{
  "n_head": 5,
  "head_dim": 64,
  "vocab_size": 4096,
  "norm": "layernorm",
  "rope_fraction": 1.0,
  "bias": "none",
  "init_std_o": 0.00454,
  "beta2": 0.95,
  "grad_clip": 2.0,
  "batch_tokens": 262144,
  "doc_mask": true
}
Each number is 128 + 32 x the weight over its row's rms, rounded and kept within 0 to 255. Layers, rows and columns count from 0. Numbers have three digits each. The size before them is the row's rms in percent of the matrix's.

# q: layer 11 attention query, 320x320, rms 0.0736, rows 16-30,80-94,144-158,207-222,271-286, columns 192-255
# k: layer 11 attention key, 64x320, rms 0.067, rows 15-30, columns 192-255
q207 105:165124129074135048168115124108120167148108142154140144125136160128121068082076063148136126102124116153151136086145159131157146116136144117146071119153148146127065100101168137087129123184131201
q271 081:165131112143136119149127141124098172148077169108159115204136098116115138103116119146119116137162093144132089126121096152077178177128101084166091122117154147128132136101098090103103099082152141
k15 073:152147121106127125111105186108130121109160118167120131082092158137129152192092179092188165173224117110230158119195098082166118158133140126129150113124044106155098142155102156142098179119110067
q16 110:055084191107146094140143173145087145123128140120109113127161181167093145126175061093114112090117124104089062126065155178082092089160155099088115134220169178133191116109082099133128083187106108
q80 079:074130129111125103137184219125079137147096157128135172098142140092114165114201101148135111119137138115094107110069186164068165070135150125145169134177143174145140131081041138134123105179125060
q144 098:169095125108118117177151138147106038115149073090095114168054154172098109168170115089124178143073131123127104116141115182093091114133090137148143115153132135108170062118073150132103108160140179
q208 089:172138128145078153130132165171122065095138135108105112118132119165117181129184075092127127143182112126149167173107122127074194125128117163151156095144131128106136182194103102123110095114148092
q272 085:058101166131130062135156149151097132157107178119134099146142194099135154115184126119097132119153137097072105129088160150091130071159126136101129117206162149145183114101081139178135076130093151
k16 069:131108160122096176094141095168110152137162060133073099114113108107103162097125182068134095131123141084047135147154143141116086084130142158129135138083050113121120169141097179112121200122183165
q17 114:127108198049120058101065091098149100067090113075172105140094108081150105134143072148158132134119127156172153146177156125128105124111129156113109101072148107119109190119176092148172158127052169
q81 102:096094189128155044095111104073183120120073130114158080117138094103122103106132113153141137092140106165136191091190146118107106156138121151109133129081134083131110189147201105159128142103095099
q145 102:137133107088120115117195092122149154174182120104159171057085147121118123131130021116144088133104121092156082145170080182104163050121112118120162135162171109119128122147108099131142126148104179
q209 096:100178149161122124133161071077179152126096141135112136138138099096142057174101154117176110167129145127147108143103110088086129196128109118109153109115118125126147119134109182133138215157121177
q273 101:083099190126131063102119100094197107100077101067167104121109121096132082118144112130129126123133114152113199119159200117119136171133122108095104129083146118137151145154170106158123147157121158
k17 081:096159163119142101103097150177088165189168083171100112094131134133128188102076177073152090112124130144157094158110103106081172109167151125129163133126074120103170145161163131123127099103078106
q18 108:131117092093103125077126130107124150097151103118148149179042150141148132126090105158122116168175112166189165145105116174154142151120126141123114133129105102162126070138099103124108146112158183
q82 093:131160125098127148100135110086159152121105103155117124170051137128133128103090137167153123150160120153217137137107165181194171175139147121168117168130135122136150097098068104167058115068134086
q146 084:147178084144144175103137103120148174129178178119149149133101134119132124104102192122146033094115158160113091180188164130132114120136140041179067128145122127126121084113112114089087135114153171
q210 075:107104018098178093109116142129147149147095173172185139111106139097135157159062160159093123091107149143172151145152131147204157093126164055133054112166159042171181104103124115132137124121107193
q274 081:126155159110118120109140122132176103086127121098130133182066137107147182109082147150107098148139123163216175130108171187170174123138121145146172152158176097132091100138111099144068128082156107
k18 121:162131152095175104052148096129151136148149131122097140132108121107064184138124109144141166123154183142134140075182116140135095124105214114103088147097139132176145129166090107103128209136130072
q19 123:158143158206152121126157183136131117117081129142127147095121098132142073143009206158158144160148132119114155135177068128200094127130103101145121098093106093117166099138129182131113115074168139
q83 116:122098131155129131100129194126094084123136143118121137099113125124166098174072210115171129154124117125092137153140048130183098178139093130174107128080093059132177086131128152122132110093189151
q147 069:139193142151114107177139147141089022146137077132141125091141145138135095135081151138143174178085153134093099171159092150120121130158049083174092116106119170130134087109165134126127098119207120
q211 067:110137164076144158137209144123111128117121102149140132149121137127101188064118135168173154169131145142147070157157158120139076117137069099149109150079083152118187144062146102145092159141135099
q275 109:145109178197159134135136172121115105133116148124097125116104106116148068167056192126162121177151116113065143164179059141189113161135078106154100123062096094106190090127124154108140118083193162
k19 129:107134144118128115187084145164113117073123158070100143141056130074136082181139178095142178147118173052114178171111130132141086160110114142109139088099096131163143154170063114152169169138201127
q20 122:137186105228099114141086093136155111120064131137161156136212093128145127096095120143143132103103147103120114120129153158074106077136087115149144110110124066132080211066088145105147140083089111
q84 156:160179109198126103163099075138140130146050135072179143176173109140124098093096098123138092076139102131127134101129145144102133083133090093142131118116155093143089237077107148119196150101070128
q148 084:161152059175106107129093070162125128160073133113163172120163116078140149061114123086128150121132130106143196094115136162123108111115141127149146139119088075127113148143099109087129125131076130
q212 067:135175158173098127124057062117090180144094166224166103146147098139135133126127184140107055110184094095153162142157177081074116094111148159108154127084130123122139146082104123094174179150072143
q276 128:148166103229114104151108083152148115133054128099162149180180111149131123112108092121146098097152118125112120131126137147082142056122089103142143111094146090119098239093085159110175148094076149
k20 135:132191178126105117129087076110139064141074095132141112128102146104105090098128135151115121134199058102137111142110178153170155137136077139110157054101162132126119163117122124175139148158156099
q21 131:089119119139140138178134104120144071209107121119127135177064125111132134124152110154148098144072145163067130129124036106158154137124088141101175123125150183115071041108115106136138122109129129
q85 153:102128097153127135171143131121142084161087134128136133116081155114123132148150110166114066083114134149089148158110023149105170168128087115116199142104159203127079052105117102115140111118107128
q149 083:085066132121118128196163091070146144132158142110127128142103147158122155132121075150150095082071129160113163150126039120128125133142080092166159115155136144097131066067141125109171113139148094
q213 062:125093122162118143155140136111143101132117082097125136104155161074135145164132200133158135136101144208137092091128085196159141136138070135123092138145115112135161126135086159105141105080110109
q277 138:100120093153137128180144130108131089181103140122131126133068152103125150131157099161141080100098147155085134159100002147141164159131071126136198129114163190124085066096134113116153127118112137
k21 139:115116137152098157161072165087157107117117158109087104139135164142124082111147191189109136128087167176119166123116117104129110108125061130138134131095150143119101096114117158094165098105109206
q22 132:070062081136100115096119109170089039139137094101126099149103146175148198134158131161119142050081053174108187089141180169152166182133124043177114098205144112100134147157167092109150164147115165
q86 149:059099133145099136111136093183126037133181101086157110141105140152132155112174091159111148064091066150116179095133135131180186180132088037186139097184146162113103109151136096097136147141120155
q150 084:047091101124109121161148170217140027141154093131123134111110142110109126066140171153123140065078106180085153062113135150147186154141108061158106101206165115109102118182131134096167140158129184
q214 081:116040087134094102105138113188147173119207126094119112132099159138129118109152127154140106113090063142115151158105175147112103193105093119150076129172143154110076108150165128113158096143130137
q278 136:058069120148105125103122107199127025135171092108139097146119135160129163107170111148127144057079050150133200090129162142144144168133112043193153092184154158113109142159150083095159175150107142
k22 139:132083123099074118133137123176144162090151180092102112169134200143109165147163145156129076106082032174173213129120102097126146167179161073174192162164151141182142133147109128033086156102096141
q23 138:111152121140098093136084192131067117139134107112116082144169124148127179143134148115170127093137131126110136189181091160133090160129090140134120123155102090129127100186040114140122177094120125
q87 159:097158109103119088114096178159121121151133132153104086188154120156126140134135131106123088090111127120123142172184073177118095144148114138137125107150118080138133087158085088144119183073134181
q151 085:074134118136152107115125182165100117167097131118099090164158093101124179148125118080127117079107160144157120130128131172114102077135165084136116123078139108128070050151050079161139156105145123
q215 072:132105152120130114091139187117096125077170045109142155149144136157127209134163121167121123093131107120114126112147140142084066135144129171122079161090108136141156140134090115133135162163120202
q279 137:084143112133102095128089179165125098131148123148106079179162121142115156142132140101134088116109121113111138183176109183119095169135105134117095114138119102123138080187059080134135183089137163
k23 142:100124091098122134121117130119105068176124175089125078121140155128153125096127065082126145168121094093099098143196078114129155197157129125098153140174076120116142104156098091144073095175120139
q24 122:088154120148145091092116137175135124163118114217112124089147139115153080107126091113178146164156147136135131144124177145203126163137087149142128149101120128131115187064169142145149116115110101
q88 157:074163080141169107095100123138146094146131090197122126130150157141143124155141103093177167136105135155145152114105175152217123124158090136112150128096126137132131155059141122140113091101107128
q152 087:070173152168165077129148078158164072131146096189105107151180127142135172067095153116160137134113136132137090126106152161173153119149117165104180136103084155080091116085143135140130047083088157
q216 062:129208047105106123156067129136166169203105099143142125085094179118106149051114142112161135128156160141111114207096092109128134094146173172160166135132136158150167134105132154106100077173156123
q280 137:079176115167165095111127117154144089132134097193121122137144136117130109158142090084170146145083152139128121109101205162213134155137071110105128145111126151135140157066138107168122069097128131
k24 144:137123157116161102127117103147114103125137112192101071123084143107137095165219060137128138097076164174149139170124150116160165198123121112096203135099130164176129158111191145127113102072107144
q25 126:172132072135125155093159159081063162136081116142078156104103142175147166128077106131144153007151097123206132142154112143124223173100139114130148115210130114115173153093143104132117142107126128
q89 155:194126095122116159116151168117060158133086131143103152101124132165151129146094133141125148036129134125145084146094130156073226150118111128115158109213128140106146175087133085138118106138117080
q153 081:167125114181144159096145146123071105121041090128136124126104148151123149216110079158161157060131149127158136135090105163124178176123111082134108118176146117122153155110133079154112102108173132
q217 066:152101100068125150150175153107165098104126160137046110094116090166145090202169125152144183079082163108102155125078163101081159126156096147105137145087092156121124150151132100120097010130119014
q281 132:177113113140124157138173160118052163139088124171062127108118152164134130132093142125129157032116126118154086154114136174088236138115125109124146125196139135114146178107121098129112128130109096
k25 140:153163079138171091147028150135101151141130118125124167126116107086130072105116181119060162136111088060127094130087135140138152131120121138195084082105143119087177188091159138145118064180140114
q26 124:101140156142156088157105168155165120104087113123138140121159135126126181116091078108141078138133109105086139105101143109102160128161147058100159142190122089119112153145092065121146152077159070
q90 152:129156152158165099173096172124195111112058103133121141147172149121129167144072077124149116163128086089102147076136075093089169105155120068075170125163119111120097144154095079125135126064163095
q154 084:077142123169172084139110167110132067086078116139122082155153156125135127145126099119078079161152181125095136095104066135115183128156131105091114121136143135140084138088131096135107171077167099
q218 072:067193227106146140172110152099165148089083124106101105145122177087114088141148152128127160124153096115101115119152068119112095133138164155094061189108144164167101152096135112159100084117159104
q282 137:094154161160160094177097187144185089105069118127129139142167166104126153128088088126144106153150100084103135071135099115091168121153135063072182125150114121128092154163091064129134138087159086
k26 141:095157137136143164127111108094149094123149104186151148144180133109137165157095142150136099121109095110207105119188151104129163114143168087104181119134077155089068133187088094138073076124136164
q27 125:099170098136134187124121143144117107140123128180161169151141190183129121154129103142112121125110165149137125122107100121086133132124063155132085120092149119115096123085143148129108058153155127
q91 152:096120105117136148119114122109108122172142135142140161105153203156144155143120080134078134132112146136111153149129112093093107173135056128105088117061129113118099088089188130127110057118146129
q155 088:114117080140132175099079092122135187158106136114147118130124206153124151155149067128118128109144135162086168127111120112108125140112069152092069132090130135116125070097152095066099051141150130
q219 070:154141071155121169103108140165104177160142200113133157116106102161145156069070135128103163102141138129169141100104152113085129112105071150103113082110198145167102140150130129134104069140113155
q283 138:100143102108126145123103118121123144141136142149155161115143198172137137147122082151084138146145128127116175150115113112105131148125070143099122107042140119121086091106210133116101070119145113
k27 135:149172088135193122112118166146154115152117123143112108139095141099143120141069085083120108131105171093098057086146125149179137088126089119079137116064122116139119126106147145151171078135150156
q28 139:130154127140128146040130130154112184091147141142130081118139139207119163100119086119087118103111042153109139077146097090115074179127149156147096111175087105123148103138174057140171161115099120
q92 159:158148100141137147093127098128086185109111155102108078141138166163130115106154100115097132124132073140124136117128105084120053161124139158114124115163075107135134121175196062155142126154142163
q156 082:140152130134138125143133060116160173065118157150087097154102122185123122115140125167078111124125092136180126115123101099129094112122141162116118091135132146150116145132155102151092132118118138
q220 068:153120099083119103091147150109118116158112107153156140079119108145124131133142118100135191117105126168123110137133127106170122119127106091169150093145175182143125062127085123110118111119134119
q284 144:148132108140142153080140118137098189089132146119114060142118160169128139122152115108088125117130063141131141099125106099115055183129127164117093110163072123130134128180195043155161146136113166
k28 148:119130149092146166131101121168116142076142153103112102140114184082122120143129128076109099114140110138145203110110164182103110123141103084065123078144026162139087080115171097124134061090149158
q29 129:110132112114124115137100135126185110113134152107108084092149180133134106170120165122134094100100153098121112108130108143146090025141140097154154115118152167148132096094155084143130152094123150
q93 150:100140090110116130137089171130200126134077147140122116112161170149125084149132130115157115100140138103122111130131094157152079048132120078164148127092161151134122093092147093122110170064116125
q157 081:130152059079100096116154118122144119141118150086121128139171164149110051178150180154165139096117189095138103110123123135146109046146158145172127127131083188133124131128127115138108134131176105
q221 063:155114147152139141121117144149059149130142172188183071103182107177107127083123123119126072131121091083105079197139173145095072182121137126169117096128135133117112119094123100110187150112118177
q285 132:116136098107115129125082160117201120146105167135137130102148186132131100154135143131156097092116129105132097103118103152155089049131129089162130098102157137137121091100143074133133162088129121
k29 141:158127119109107160099124134094173140100103167180170149144063161158137119123127081144111167158069164076176119179099096139123121087107067086159157102090136127117072105132148138070137053140118162
q30 131:108115077199116111082144110134096103098167057088134164212142198217135177164169152118179158082118178112117095131132136184155128042147182118140130150142098098134137109120144139165133115125102091
q94 146:099088077229105118113118082129124093142159097111163156226141174221124137130187149114143120105114148125166102143125170171166138080167179134128174116142114136169156138106153134168125150088110102
q158 076:128090108216117127171145070106108093163133107080177128161113137189114147162190177130127136154096170112163138160086143137135099095153134092173143134137116164114173128161086102122108110141148086
q222 069:085107133161117156164181179126036122151092107095138114125134124117086155205170156159077149151112155109113088180108113154114108119164142091144104160135096107150144129152150136151138145142140105
q286 133:083081085222115117093127084128100123139154085123142142221151164201115166150197157109154128105124161113163113146135162160162140037154188122131168133136133127162135130103153135169128150097111113
k30 138:143157111136095098156179129082137099162116052153136185147123119144137152113108143139155173106237115069147150108092129158158105097157161068067106160115105154124178152098113110192144200124130141